Weights of a small GPT-style language model, trained from scratch on English Wikipedia.
Size: 11 layers, width 160, 10 heads of 32 (5 for keys and values), MLP 512 SwiGLU, vocabulary 1473, 4.64M parameters.
Architecture: RMSNorm before each block, no biases in attention or MLP.
Training: a variant of SOAP for these matrices, 105M tokens, 6421 steps.
Each number is 128 + 24 x the weight over its row's rms, rounded and kept within 0 to 255. Layers, rows and columns count from 0. Numbers have three digits each. The size before them is the row's rms in percent of the matrix's.

# layer 4 attention output (transposed), 320x160, rms 0.119, rows 284-287,315-319, columns 32-63
112:114129103147149085131124131110108114153105130132166132087116108112148142127164130114114139127102
103:142090152141141182109140171121151111138099107140132109149129132139103138147144156141126123142138
121:106145133154136139098167090103129108088202124135138122141132147128143107097094160101162119084123
103:132102137125132120118095067132065102132113126139110142120086143149110144126124171124121106121117
116:119135129138117139112108138116113126095150101136172100144129145162166131107157111160069144070130
106:136141112121117114092168137117151122108146144123156155169139169097169149113177111118136114131145
094:113142110112136164124114168138111126096116113130138132156100115137113121127145132112147123104150
112:122096133136119143170104142148110129133155157128129135116127113116117167175101146099136137118125
111:139161181131083161134095142102090131143125083117093115104100121165080097120129175113103148138151
# layer 4 attention value, 160x160, rms 0.12, rows 156-159, columns 32-63
116:122115099168119146144136156139128128100113099130142147121163168172096091100088116159091096140105
105:115135120164140124160138140154119120106140135084143143129116133099120139154130165161174147085110
128:145145159086091088102129105147173113114099155166163100156135118146114128114173126134146153132147
114:158161160120136116071118120154161156133120138177134150103155117102132150176085113164202146114134
# layer 4 MLP gate, 512x160, rms 0.151, rows 0-59, columns 32-63
103:114125137149120173132129111151112182090174130132113140114136152086103169148141174131133124128130
090:146117107137105135140101128155145127209147169117129133118086158100131139102105091109191127148169
097:130105122162159120134139171087123185142091155116115151127144151112106113172173098102091169124143
095:131106097136136151200085126118122178149085119123117132153121135130094109170123134145132142117163
107:113114123118118161116112122098128086188121164144154153127109131168065084144133105105097167149149
113:124138148130095125102112164143103160125100085135105098110137121177114197138092143112138130119147
117:156139151107112155111134145137170105118109126120168109101067122151108104144135148124150140157136
077:124129133151135136130139172112160098134151155109146125143132135139107195145115103124083122075127
098:113081133121138136079120177119137171146102111136109167156138087140144125176155140145127061152102
132:078116140144117112076098148109126155157125140140096141098139117151143152114138117080124129081101
090:134096128138139119139129113128100176114115133148146122167173127109116148141120139090163122121115
095:106063106106126136189121108140103121122160129150131130147086130110159134159144097107105136134171
113:156156127135125130118131113155144119138112091158144107139095132164103108138105140144121136150134
104:161128090131095098110089099126128154119144157111091167138084150136089162158206116117154123085143
092:115101136094144132145125175127129127126098143106106130126136145141094140125139195124103115123141
109:132089101106055118104131082095110142143150133157145130133113101125140152083147095109099148152129
093:164109166113128152127130160135160103173139120129133097128136153155115134095106134112128152144136
117:150125131102114120120094129104147077082148120194140140181147148121130121169118179110111130129131
118:108104113159091077143102116154117138160098106123149165113136154083133139131107156123082131093098
102:135137169092120141109134158085128078165147128145121108106127100123147111082160130117126133141129
091:177148182132121157143098169132129109138136130118129146136109133175119096157128166139170130122101
085:118131109165118133174152136108150152130097152154123138152103127132146132133111085132109113139159
109:098146119180130142130108105105101134113115115104134137084131126118093124127074103110133122112105
108:132141118149140087134110092104151139147116137105128078151091127175129143166116153140144161123113
100:136158115144127132139133083126185114136100144134167140077092124137117145118152104161107108130145
089:090132108125112166156087126161086114122145137127123131117092090114123123092167093116126159104116
103:167089146094119132145161125149169146168103138139140118111137100099128163158064122168157138088135
100:113163135158146132114112126118138140162132114105127126150084169168154150149160119167082119107106
102:105106154141095088149120088106151136116096149123076157111146142099123100106145130088091105102099
097:118096121151125155104100083164132172101120101117115124115120112110117133132101141109151126136145
104:140126110135150138087116103167105152092138131145129109156143127122188156147115118150165131110103
092:100138116105130102066124084164084172133147141157121140109155160173146155096160158127134126122143
096:127124135152105152099115113158198159128141105143134129124119088139149140119128088149091114121155
107:116113131107130098079086097092114168141100103125142098161146148180163129133157111156103158147086
097:084095147116138109150132123066110108108095080129125142138115140125108144150146172140090127099130
098:113116150139176133107113165122086168162107155142116083144155131113087118119132128145142083115134
104:144165132086105110133115109123136092104104166110136130138120154160060128142141126105114152157113
072:124118061082132099147147107119082117127119102117082123133145145055163127114156163130112116146144
069:151110128141136118131111126106153186150152096124128118142094119144106061130101122115089138129125
097:120095139146139153122158113131136166186127121089108147147089152136113187121159143105125123144141
098:123152124137119151132123161122099135108108171144114113133100122103131116115125139137095139148113
098:114136166125101124107064149156186135163136105130109147152128133154154139149086127152119140082124
101:159135128138142085093149109135154090140100109101139135137133116123121143091185067118135130154117
097:137125131146123101151078139096142089172142116121127138126141145149097136142169107128108128152155
112:121153117140182108126142153111094151144125134141107110136101105145090164113184111139122148130094
101:123085104199140112132148131140129118131114100135116121122073141124118131140097122112105118142101
101:134136103129136134145123146137162122128126138116146106134147162126136138130134185070103158117181
096:141131135107146113115139165163129185137112124136125166148149081099141168099119137135096127124123
123:130131121176122140084128179131108175148136137138139114165166148108087142135111132153116118143169
082:129128119143131102124110121166161145115131126118112085146119175108099117156129106142167109100145
086:120097176158117107158108122097118080135127163135101129135091136118130152089115151155190138128109
121:108144148100163140087151121099142126151161107107108113133127123176111129162133138138140097142102
109:120102157168129123142087172119146140152108102127094142117102079152136092173140121151117162132117
090:112107124137126105094112102154160141138119094093102152124085094116118122115140163153082105123111
093:140127128122069123098125118143155150128138101115118071090155144105141114135126122131109097086146
099:088130123155174112144087123117124143114133129134070125127109149108147129157094103133128150108137
108:108169146162155118105117094125106145099116117136132108163119079136138142131103114143134154123103
088:114146156123106116138165076107128123192103127114114132138109144105120145178106107106134143111119
070:124153167118095116140119147149146146126087113125100163102133083130155137116150123151144115116100
103:103131112097151072129078124113128127166126158181077155075137128142160187096121126143122143132132
# layer 4 MLP up, 512x160, rms 0.145, rows 0-59, columns 32-63
100:125134119161120154129121118135119175108168135126113153119150120089089178133121166135132140129146
086:117158141125130135088146093100142116101141126173118166131150116133138142131156163176077137100091
089:126112134129126152127094106151115092122121099079138150089105087165125125088107141143170113092169
094:153133147124140136172106131127139170160119106132101111117136143165125112128094137135107092113133
110:159127134180159087136129115145129167082127131128095116151142127109185152142148164126138097098103
105:151125162110118153110174132092102124149107123115132122122121126119140160145113167123162142146129
120:168140170073129143130145134157162123110098147130185134084092107149120147136135127134143144171141
080:151143106128140121097113125142106146095157117116138110118106122115160131125126139131180121131087
100:139139134143154124105107145124146164146079130142120133145164088120106123170132136134171074146109
138:061122170168117122084094142117122145156131137144087135094127112150146150106114124088116127105100
093:123083140148113141145125121144090149091137152138192133174186134124148122155093117104129131090101
091:113079125131109134128144140130088120144121143146140131145107156159127142114119148145113126106110
115:129089104154117142107129113167093133145112161139118153135134090095129111169150139111116095107080
098:139148101150127144135129169099088143100109110152114157130139111103189121156129102123137142119124
092:114101090132106119085134060125102101124157156142130122161109151104154137135122159131122100105072
115:129121141127118125125076098100085122109115121180148141102113136113125169132153089097110161168084
101:138143132094126093129135134135136176083104095118112092128159145110126086150146117169122148138108
111:137115116144162131136137102124108163149091129040064115089112138139082119124114115131156123131120
131:112123113156076106178122120147110130142093099134127179128172134098118135137106150121093143083116
110:129112070148101102151125083131124154090114144095117150149131168136111126147123125117132136132111
093:107118103125139111101167095131132155148122130123135141141142125085135140124107128115104124120195
081:158136166127164103102108118121109152113160081131115128097173131115113117146118144128136138121125
116:170116130114162113134143206121170154113146140149098141172123154151140161157144149106165122119165
091:140089088124112141138126121134151101150130101197097161104177143138122095152142099093154164074150
097:124108116099121111124140140120122120157146087130105092148166119135150159161147133128149106155126
093:154139135080151089121115132114141140094146180141160137114141121124114109140123141150132108138109
104:145121102081125141142159092140134157132103132140152120113129129073133164123105136167175130092102
096:136115123143133096115101117081097090138145105121134141135156143116129159116133135086149144136140
097:178149108157108153086121094151134126126135136105113161172131090141097160156105171149135148130113
099:151137165103166118161151136117119058144140159168116112144136106157129137110114127112108145126107
111:109125137119102096143142152093154124159127125107111156115109132139088120116126134106111144151137
092:139090147141114098151084136150109129135123150154069114132140164138118137114141124097099143138149
093:111125108156116134147121162163139099167139139113155105139127127152149117132112137095137148079119
105:136155130148129097133139133112163122180139123103132149158151153151120140119109130099132124110151
094:128107116149132128121158147109150113183144101165113156139108129130068164118162133116090141111149
099:099075143152138108137151163121068187143121161133141098134147145141120110144103122127131093104097
107:129124148074109112111107103158170082130093146116145146102093135166094128151149115104110170128088
063:138112085171159151122099135166148133138153134135065128144111150126154141141170155076139136174122
069:152095123166113083160131082111129087082110153087173127129136153119152161135122150130124107153118
095:158129102090146125119121118168153122080109118162135127128137114114122133181109125140093161107153
095:121099193118161127133165148102101128151146132128122125119128138096166129139121137095147146144129
096:117132124112095096102050110141096141122117115176136119125104139090149128151128114141138123124137
088:098100123142145159149100144094102122153116166118101128131136117132146096157095176092111130085137
100:114141152138118138161085129102132094176158149108132145142146154172105138141156127136117127158155
126:174108124115069176140146123149152120112135116105120149135141154129126104147065129100130097102148
103:130149106150139108147146146124120101096135113121095133114117150110140123130082121076083141114154
094:164166155109152139138100174143069102136113158085123108145140136097130170089147130099189187166156
092:132128148106156106143152147154156153149123107166123137164172088114138156106173155107112168127166
118:146099125116101096117134127126113132129111121117082077110175125078158100149105115104130122145141
076:153122175056119116111137103083111125121111156122128131100122112160097150109118130142122149130122
083:133110151089173126130128158122111140110135093201084096130140120103131114187145139087129130151081
125:155127158128138114127135154180123130132117136168136109092145116092128130094154095117127097092116
109:137139125141114124117131119138102097136108148097139128135120144137113151151112094124099103157153
082:128099113115103137123088100121128157142155124119111173158138121109152110099106127146092151127105
097:111120128105129141109144100136115115123092188163158149161123146114107106169122128145170154169139
104:130097119123098142159081154130130170136110149140164122141139168089085104134123095128128090102149
100:163078093118097134123119138139123112155125142101099141144138171072142092100137140142115093140134
087:155145104133153150124112150129127122084139133127133139107157099126120147119149153160106084112134
073:101123147114113167126082125114150126159133128084147119112142141169105150134117108139108122138176
102:066116103110115085125113145083131139106150144176103123118161096063182133090136094131125128150137
# layer 4 MLP down (transposed), 512x160, rms 0.134, rows 0-58, columns 32-63
106:090118136147151185130146118137138161063138122150139149101142174124107125144148140140109120152136
094:111132102123136140110115140041142114109152138135120159143163105141167140122122107150108095149126
089:099117092105066105144112143111116130095142133102147122186168115145123141129110102104084142101165
094:122137123133109156167085123167143091113160058089133139093156154156153119127077129123143122082125
110:128121100163150082149131147114113159122146178139075157114168126157142115122082154113109117107150
107:100139147116114126120164144113139124123157122076139138144112163151176175115135138174157123152113
110:139145136104150157180137150149133130117106134132101151109113150116103162178113149160153125129127
076:104143151126125145108138119180149166165162112145070168125126097138114118178145109180178120127155
102:102104116112122118120135136137126106105136101111155136162130124124138122186099140154142078112138
110:116124168148131141109117099094125149123125134136116152154095120104127133152122125158094120143137
103:110135151179132179126147120146113129069132111118149184131134125076112101140138129093139131146141
093:100143100167165139138123111140140126117122128146102177161152129102085117108153141146144157121125
114:097124101122130149158127133164088110150148124124119121169101142102139118135144138120164134151127
098:110103140129123135130153110152132117141157124143116089112085091108164140164117132138134119098160
089:119118130127151156126138073098114086105123081170150139128107185126158120136110148122126127116096
115:132097074110131132122148107142178121112117145179138156102121130166127126146161101113089149116128
107:163113111102086112136140123140130139130128125155118078099159152175124137144138140171076119131107
108:146120123142127105107094117089109137130090099069086114090126133133115133122088120102165148154122
115:102144149112128113158130099144139125148143123172153180077139121111144148134133150120119138102126
113:154095109096131083130136139117111102125074116117109156090088146121138134127141160130103132141098
102:135120094125122106118125114108171130134128133159091104122146107128108150112100105148164160163138
099:154104174092139103147137126120109124155130117135129122114126110120144135167095126126093097099110
111:144114110104096108071106175147166127133152148145126107150134091123128113186112131138128154124136
097:127075117157122164138126095130142135160155090129066130126131160108117100132137113091169125118166
105:137137122106126119122099136120107085156132143131179098114155126138179153109142113117119126101107
095:142115153130081118130144113134114136107110119118085094119098087098108108146137132153135124120099
104:136154116126133123133133086101137116124106127123176116097141103111158138123140163149127162140122
097:141121117130129143128123121151103122088113160147112204161097137143116127164134142183152177110141
099:148142093136141149095123104164096126151131121105115164132122129166099145128069149100136114127120
101:106145136122144141131107117151125124139067125146117139137167142137125116105083134117115126150114
104:130109115118093111139093129129150123115160142115111121130095107136091100127136171099110156096123
089:115141126136154155130145134148119136134154130120112088100130131122080140091097122151152150142140
095:119098085171121155116114121128140118115133150123113111107116131172131100132165089102142143088161
103:128135111165125123155100111135103150101091150118138157180142088150106128148086139124179117154164
098:137129185126127131162210098139105115090099113156149146147108175130139138112196122128128182135146
097:100098161133160158158145105172121164112130157117158101141102132164123136130084091171127123117103
104:122134150091117139161076103157131111116166106111106140121125140110132145135110121134122100124105
070:115160149155114149146148131120138147107133120112112152189164123141125099155146130142161086109119
068:148129111118107095158125119121134141119154083136144132084099149146139143121129174109117128154114
100:124124114107129088131112130140131130105109114138138147117119100144125112155131118137094141124137
099:168145174151169150141101117164153135138107136118129111139119099107152135132118101139170139166151
098:125146129115134102091123122124117139079130107154137160096130149116152144155116108123163114158141
097:127125111113116096141139185089119114177115153110087126090126127101145158108140116114095143117115
107:104137141106112125190111161161126137131143117112146147161149142154122114132136107138145137151130
108:106144114138074138120106131143133135142111162111104119117143137139146101175092203097109159115123
097:144103139134134173100140160138115108147128127131127154130105098127138104154098166124109138121132
095:118137168100133136118153145152144157120177123109121162137133167146138113125112132098135125116142
089:138156114121133134075111155133147162120113143076106114147121137124150135138141136102108071116133
117:141157124109081112102138110133134146150107100136103092120136115094142113160142111100120116142158
083:160114150104115082116141147090113094113122147078120109122158093143138141110084118152130135126132
088:139123147099121136149125182101111133127111125171120105097138160136133135172119162127145151132077
117:170081141119112114138128147149090127133135132190126118107127118099074118139135136142100136108204
104:148114151118129152130112171109154118130075165123129137159139107133130113154138101120066147138090
097:102094164119145167091089102152190147098118083120108180124133168118121094101138137146141079148153
098:165092113118134111133153142120094148178094122165133156144124107132147161147098119129135120146092
095:141118105136123121137155157167106179138131146133113122124121124175127142120166133110110125147145
101:178119083128093120114135168151107168131124148114126141095106147119131146085146153115119079109117
098:162100103104154085101125166106129125147091155136096127096165131121063081124106120143099104116119
069:155166154124099129133109150117140135171150117084109126157125138126142136104142101161131107149107